From a checkpoint of a small transformer trained on Wikipedia.
Architecture: rotary positions, biases, tied embeddings, attention and MLP in parallel.
Training: a variant of SOAP for these matrices, 185M tokens.
Each number is 200 + 40 x the weight over its row's rms, rounded and kept within 0 to 999. Layers, rows and columns count from 0. The size before them is the row's rms in percent of the matrix's.

# down: layer 5 MLP down (transposed), 768x192, rms 0.12, rows 269-293, columns 64-127
# up: layer 5 MLP up, 768x192, rms 0.116, rows 270-293, columns 64-127
down269,097,202,191,209,210,196,247,216,212,111,218,150,192,168,176,232,225,210,203,181,190,222,187,179,209,228,217,135,188,194,218,164,234,85,212,251,257,225,162,195,257,214,230,198,179,236,252,144,270,158,185,241,177,298,173,155,242,186,216,221,261,184,229,154,189
up270,115,177,218,184,191,133,138,221,164,191,224,230,273,249,266,222,152,225,190,167,163,254,173,217,175,175,150,105,198,223,252,243,228,210,192,133,236,197,209,261,314,189,198,174,238,292,186,190,124,163,205,176,201,169,197,192,206,212,185,210,192,217,214,222,180
down270,126,162,196,167,95,183,151,213,101,119,168,204,211,182,231,231,241,165,225,167,180,198,221,221,278,167,147,219,253,173,201,178,116,216,162,203,231,162,155,226,232,192,229,199,213,152,171,239,243,175,229,230,162,144,200,254,268,104,227,175,184,198,129,236,295
up271,104,174,213,146,198,143,147,161,233,122,152,219,246,261,218,156,215,187,111,191,264,219,208,250,148,216,216,259,233,248,120,249,165,168,196,248,247,166,214,226,220,187,210,184,234,183,255,214,261,198,179,199,184,206,233,188,162,199,259,182,204,258,247,176,183
down271,102,165,162,239,203,262,203,251,256,187,238,229,92,159,211,189,157,219,193,266,173,175,163,241,131,223,236,162,219,217,262,218,179,209,167,192,172,163,167,128,203,254,213,203,229,140,216,140,131,209,189,194,209,182,217,168,147,236,214,243,204,197,193,160,209
up272,104,229,212,214,157,225,146,162,238,165,183,84,157,181,139,262,173,218,216,246,149,162,194,185,160,160,193,174,255,172,172,237,186,203,155,215,166,191,302,296,209,204,229,185,182,189,213,189,113,191,190,201,213,233,96,220,253,183,213,236,181,195,239,244,176
down272,106,234,160,273,194,233,208,212,242,153,191,160,253,183,214,150,252,153,203,170,236,185,148,187,137,168,222,106,197,278,127,189,211,183,195,250,183,205,313,249,165,200,211,230,193,142,171,207,149,202,163,229,241,264,124,179,125,226,219,165,263,200,221,192,246
up273,101,179,148,145,252,207,185,195,216,151,194,206,205,249,164,228,200,122,145,142,194,165,187,199,210,95,224,217,190,191,157,202,189,244,222,183,220,156,187,217,206,180,222,210,165,221,169,158,176,145,174,154,193,202,142,202,178,271,154,254,115,261,192,151,182
down273,106,320,188,183,176,104,249,200,207,163,213,274,159,179,143,180,237,260,228,201,179,246,183,202,197,170,176,167,176,190,167,210,125,197,167,198,197,226,147,207,169,209,225,204,205,242,209,167,144,198,152,181,240,91,138,214,164,254,202,221,183,179,186,142,152
up274,086,182,198,245,290,223,148,178,122,178,250,241,275,147,199,196,152,204,165,204,184,239,181,193,183,171,204,178,216,132,209,226,181,201,178,179,183,176,210,305,228,185,165,161,212,219,204,179,223,170,272,279,162,225,222,259,163,182,175,189,250,104,256,206,283
down274,117,198,245,160,133,165,251,232,284,196,160,190,146,269,212,210,248,190,241,237,184,145,187,175,157,188,248,216,193,240,155,157,203,210,210,177,213,232,216,127,168,237,244,232,173,200,207,223,235,221,171,174,272,189,202,93,205,201,218,237,143,243,221,228,139
up275,091,252,233,152,229,238,228,174,135,188,227,153,132,241,214,285,237,186,149,155,189,201,240,223,273,235,168,163,206,254,213,204,142,188,227,176,214,156,235,153,160,237,169,171,202,162,191,248,220,199,308,184,175,209,161,207,200,183,210,197,207,181,181,244,250
down275,088,205,162,168,176,252,230,210,150,182,151,232,198,232,272,271,114,203,275,175,194,229,163,162,179,169,170,132,170,215,179,195,224,199,189,153,243,195,251,221,168,193,183,90,223,244,155,195,240,238,216,192,213,160,223,228,144,111,159,142,122,108,200,229,195
up276,103,244,182,149,238,183,180,172,211,218,202,232,169,194,192,162,274,201,163,178,177,252,204,199,195,158,228,165,213,167,234,185,146,184,195,165,182,160,167,233,152,223,258,224,231,219,122,230,217,228,219,115,162,230,202,142,265,210,182,93,209,200,225,266,192
down276,104,182,133,176,221,115,187,222,265,284,197,159,239,155,197,217,207,217,181,270,221,248,234,163,288,210,212,223,183,187,153,237,195,220,210,211,253,144,205,168,178,242,165,207,154,201,182,215,188,190,179,145,130,203,247,137,237,142,220,157,190,239,243,193,148
up277,109,132,144,167,159,154,188,204,188,217,237,196,285,154,119,178,228,167,142,206,189,177,241,218,174,232,272,207,239,219,181,144,148,177,181,258,193,171,216,163,267,183,211,246,137,173,142,199,222,236,236,190,158,158,148,137,216,152,247,213,256,176,244,185,243
down277,109,213,225,235,159,205,227,151,189,166,179,199,234,245,182,175,213,177,190,264,145,146,224,309,203,144,248,179,197,216,207,212,228,212,223,161,239,246,132,191,169,196,182,221,247,232,169,208,184,209,248,253,182,146,141,217,233,184,217,169,241,252,215,202,285
up278,102,178,217,194,192,97,235,195,240,164,287,250,293,284,137,167,235,237,251,177,223,222,199,250,194,186,220,184,212,202,194,183,246,236,242,179,229,200,209,240,228,193,220,133,241,200,154,215,226,243,178,238,255,159,140,196,180,126,160,188,159,190,252,296,194
down278,094,225,205,171,241,218,253,190,153,175,185,215,164,203,276,209,231,240,184,187,156,152,267,251,169,229,213,314,252,202,221,306,222,203,183,196,171,187,108,156,196,194,237,181,218,186,199,264,126,181,153,148,153,280,219,165,243,183,157,228,283,124,205,178,269
up279,111,216,193,220,278,173,180,170,260,216,170,209,210,205,189,225,188,147,114,209,195,220,209,227,130,166,227,277,192,148,200,222,202,164,195,236,176,203,207,204,278,179,197,149,182,227,203,258,181,182,255,202,229,245,144,264,240,215,272,243,205,137,206,217,205
down279,107,221,219,213,232,165,220,239,188,183,238,243,184,285,206,260,192,217,172,212,209,166,146,142,170,177,349,199,242,188,133,170,166,151,185,242,234,159,242,267,153,182,217,313,238,208,191,239,163,215,202,237,238,267,175,295,214,141,177,219,200,118,238,161,256
up280,106,180,223,145,239,254,218,156,155,183,232,253,211,181,273,240,170,211,173,179,177,249,182,122,217,126,164,176,157,161,206,139,231,271,249,182,249,197,234,226,250,220,116,134,169,234,201,260,205,198,81,246,250,248,129,227,235,292,177,214,169,214,202,213,206
down280,105,221,159,241,240,248,189,166,113,197,208,198,250,274,232,192,211,176,176,233,220,168,213,181,207,224,211,202,141,199,222,139,135,172,172,184,200,166,291,212,245,254,191,222,188,230,93,241,231,171,241,190,87,300,213,168,249,199,254,136,223,164,236,179,198
up281,103,174,234,194,219,242,216,158,238,318,197,165,205,203,261,227,221,191,157,228,164,130,152,149,201,206,277,197,213,180,216,112,221,217,125,192,209,211,189,185,243,256,225,147,178,206,251,184,252,150,197,223,156,247,172,236,280,196,192,232,192,224,173,144,192
down281,088,173,136,184,188,223,196,175,187,137,182,190,203,195,135,143,217,252,213,190,178,206,214,188,154,226,136,205,156,271,187,208,276,232,207,230,169,219,201,214,138,167,207,242,205,240,168,211,127,181,169,211,166,172,142,190,147,237,211,163,186,218,240,217,143
up282,099,192,130,205,242,187,198,173,178,112,171,184,176,182,235,244,241,224,159,221,226,220,209,157,171,269,239,182,248,187,146,259,133,288,211,268,263,142,165,196,223,146,241,235,237,193,221,144,256,203,164,193,113,234,138,154,214,193,173,169,174,152,183,199,155
down282,093,219,171,223,129,174,202,192,177,121,244,189,210,200,156,182,190,195,220,209,236,185,153,223,160,194,209,215,169,235,197,152,261,170,189,186,209,240,197,250,225,146,236,210,260,174,254,214,147,166,209,254,199,224,143,214,244,137,147,177,153,134,168,196,263
up283,099,203,224,301,268,153,206,263,175,202,153,237,221,202,159,184,196,152,181,186,118,178,165,191,251,203,181,124,201,261,250,250,170,182,269,187,165,195,206,159,219,181,171,213,145,227,194,226,244,256,196,190,218,135,207,165,223,223,210,192,258,155,260,136,179
down283,095,272,204,195,158,237,192,178,163,242,253,188,192,239,205,217,191,181,297,231,139,171,245,237,209,154,218,221,285,220,189,132,184,197,210,214,213,239,149,231,260,231,265,137,195,212,122,147,279,235,139,181,189,173,195,187,192,160,235,198,210,237,224,158,168
up284,094,195,184,228,173,266,186,182,260,173,173,221,207,177,209,183,189,130,132,177,194,133,152,211,168,206,182,241,246,218,247,244,148,200,236,175,246,233,164,181,200,115,159,232,217,191,153,199,246,218,197,270,239,124,113,209,160,214,191,172,183,175,205,243,231
down284,094,221,244,246,228,149,234,177,185,187,214,236,266,178,293,195,139,152,199,126,181,230,161,174,246,177,240,171,190,223,123,261,179,287,140,240,177,175,220,150,179,157,232,230,178,180,160,194,207,264,178,199,142,195,174,130,201,279,219,190,171,232,193,211,275
up285,097,185,230,225,222,187,250,181,223,152,226,112,224,136,170,116,158,197,155,164,128,210,213,153,190,235,262,202,208,149,195,169,206,215,109,204,221,207,160,271,215,242,186,296,178,118,231,165,193,223,206,127,202,162,207,246,166,242,181,203,162,248,175,194,254
down285,104,198,117,180,174,190,226,247,207,204,140,180,133,154,206,159,148,300,175,300,217,217,238,187,200,198,184,192,166,245,265,251,191,248,156,182,235,239,196,207,201,161,189,226,211,236,236,240,183,268,209,127,116,234,140,261,247,168,187,246,150,206,220,152,179
up286,102,252,210,149,283,188,221,137,200,233,182,135,196,186,173,175,178,150,142,180,177,169,171,157,251,247,156,201,235,215,258,79,206,217,242,179,201,158,210,206,239,195,329,173,181,190,215,179,162,207,194,176,229,194,210,153,163,288,244,220,204,267,236,186,223
down286,100,202,163,206,208,153,236,198,262,145,179,241,230,190,273,209,171,242,217,169,196,203,227,155,252,243,214,244,173,275,212,265,209,188,197,215,149,225,189,273,196,300,200,227,262,122,188,198,266,194,212,312,168,201,143,213,198,141,196,123,186,143,148,150,217
up287,102,203,165,160,229,235,261,209,208,167,184,299,205,260,194,116,298,190,161,258,199,217,195,186,168,197,165,244,228,141,175,250,215,191,155,111,190,141,175,249,199,203,101,124,182,182,277,203,182,222,113,192,209,190,184,229,221,201,292,212,125,192,150,192,142
down287,101,305,175,169,200,170,192,203,177,252,159,259,131,187,282,168,222,184,233,208,285,244,210,192,146,211,156,176,190,129,218,189,190,219,176,226,179,197,180,234,186,246,209,180,208,208,186,165,195,253,247,210,251,175,229,204,182,179,155,175,222,212,225,169,195
up288,102,153,233,149,169,74,210,199,183,224,195,216,201,235,186,225,226,206,257,252,205,202,229,229,225,157,241,246,201,172,269,166,141,193,156,171,259,250,226,195,204,228,200,185,201,198,129,169,200,160,180,143,245,216,265,185,193,245,205,192,112,192,207,231,168
down288,093,252,211,154,161,134,182,241,189,175,281,220,226,147,185,229,131,234,254,227,193,179,219,197,261,189,162,199,177,149,163,185,216,219,127,241,209,288,234,232,237,236,319,228,276,193,185,140,163,190,223,217,240,152,217,172,176,164,179,143,210,205,150,183,159
up289,107,77,251,228,191,203,162,182,235,218,301,229,162,227,174,160,134,182,151,257,268,228,146,111,232,221,226,236,211,215,195,218,215,170,156,225,209,285,261,205,236,222,184,200,191,159,152,183,245,189,159,168,194,182,328,175,214,214,221,246,191,230,101,272,202
down289,103,237,121,118,269,231,169,173,226,169,251,192,202,161,149,179,206,195,178,235,249,203,227,179,167,148,170,181,223,270,214,189,190,151,225,245,145,229,183,217,251,231,253,173,97,243,162,162,230,201,222,200,261,261,234,147,148,158,212,135,267,215,190,213,173
up290,099,160,206,191,172,108,207,144,172,161,138,160,208,282,213,186,256,230,241,143,215,217,224,121,234,182,190,220,197,164,202,216,242,242,194,140,260,186,234,174,195,196,187,246,253,252,160,237,232,196,211,274,283,182,176,166,227,229,200,173,244,219,230,156,241
down290,100,224,205,241,168,200,263,201,175,256,135,166,241,143,170,172,95,302,166,211,207,160,228,174,233,157,199,193,265,155,224,202,175,140,239,202,133,217,156,201,171,157,187,233,143,230,173,162,249,202,241,177,160,138,256,242,189,238,212,137,212,120,193,185,150
up291,103,168,219,226,137,283,126,242,129,178,237,219,183,166,175,214,188,243,261,186,173,192,233,182,189,213,207,136,239,141,165,187,182,262,169,206,184,213,137,205,257,227,231,287,200,199,215,153,200,215,197,161,292,259,128,177,244,224,123,235,136,253,236,176,246
down291,102,265,201,137,217,188,247,239,225,122,158,273,146,241,202,250,168,246,260,189,242,219,231,185,190,173,200,199,238,215,250,195,126,249,159,134,210,157,175,234,262,219,206,201,185,182,185,194,156,172,119,236,169,244,205,96,154,183,206,178,107,190,222,188,217
up292,102,175,199,129,214,171,160,126,273,220,247,255,160,178,160,279,203,142,130,200,257,212,186,196,207,199,185,198,224,138,247,178,218,204,216,171,249,172,210,179,193,251,207,324,188,211,199,156,201,209,233,183,217,220,212,241,228,197,219,206,194,173,157,231,292
down292,103,244,158,189,212,126,204,176,242,237,238,238,222,134,243,154,248,235,169,221,220,280,168,233,189,213,174,234,248,206,176,198,235,280,239,222,215,228,119,234,165,205,229,265,182,169,264,210,239,254,142,195,193,179,162,176,265,144,237,145,229,142,214,146,246
up293,093,155,166,183,207,82,211,191,217,209,134,179,288,249,106,173,117,163,233,202,164,153,209,207,213,242,216,216,193,181,221,143,219,247,110,307,257,257,152,232,152,229,229,157,216,209,181,237,258,206,147,233,203,234,192,225,165,212,164,194,157,232,188,144,208
down293,100,163,280,141,230,129,180,200,255,147,124,230,242,232,253,210,178,183,205,231,259,165,259,237,226,215,215,243,267,207,209,229,258,227,293,241,220,177,191,198,224,271,187,268,159,202,179,159,200,184,230,163,189,155,176,244,205,197,250,224,245,182,201,155,164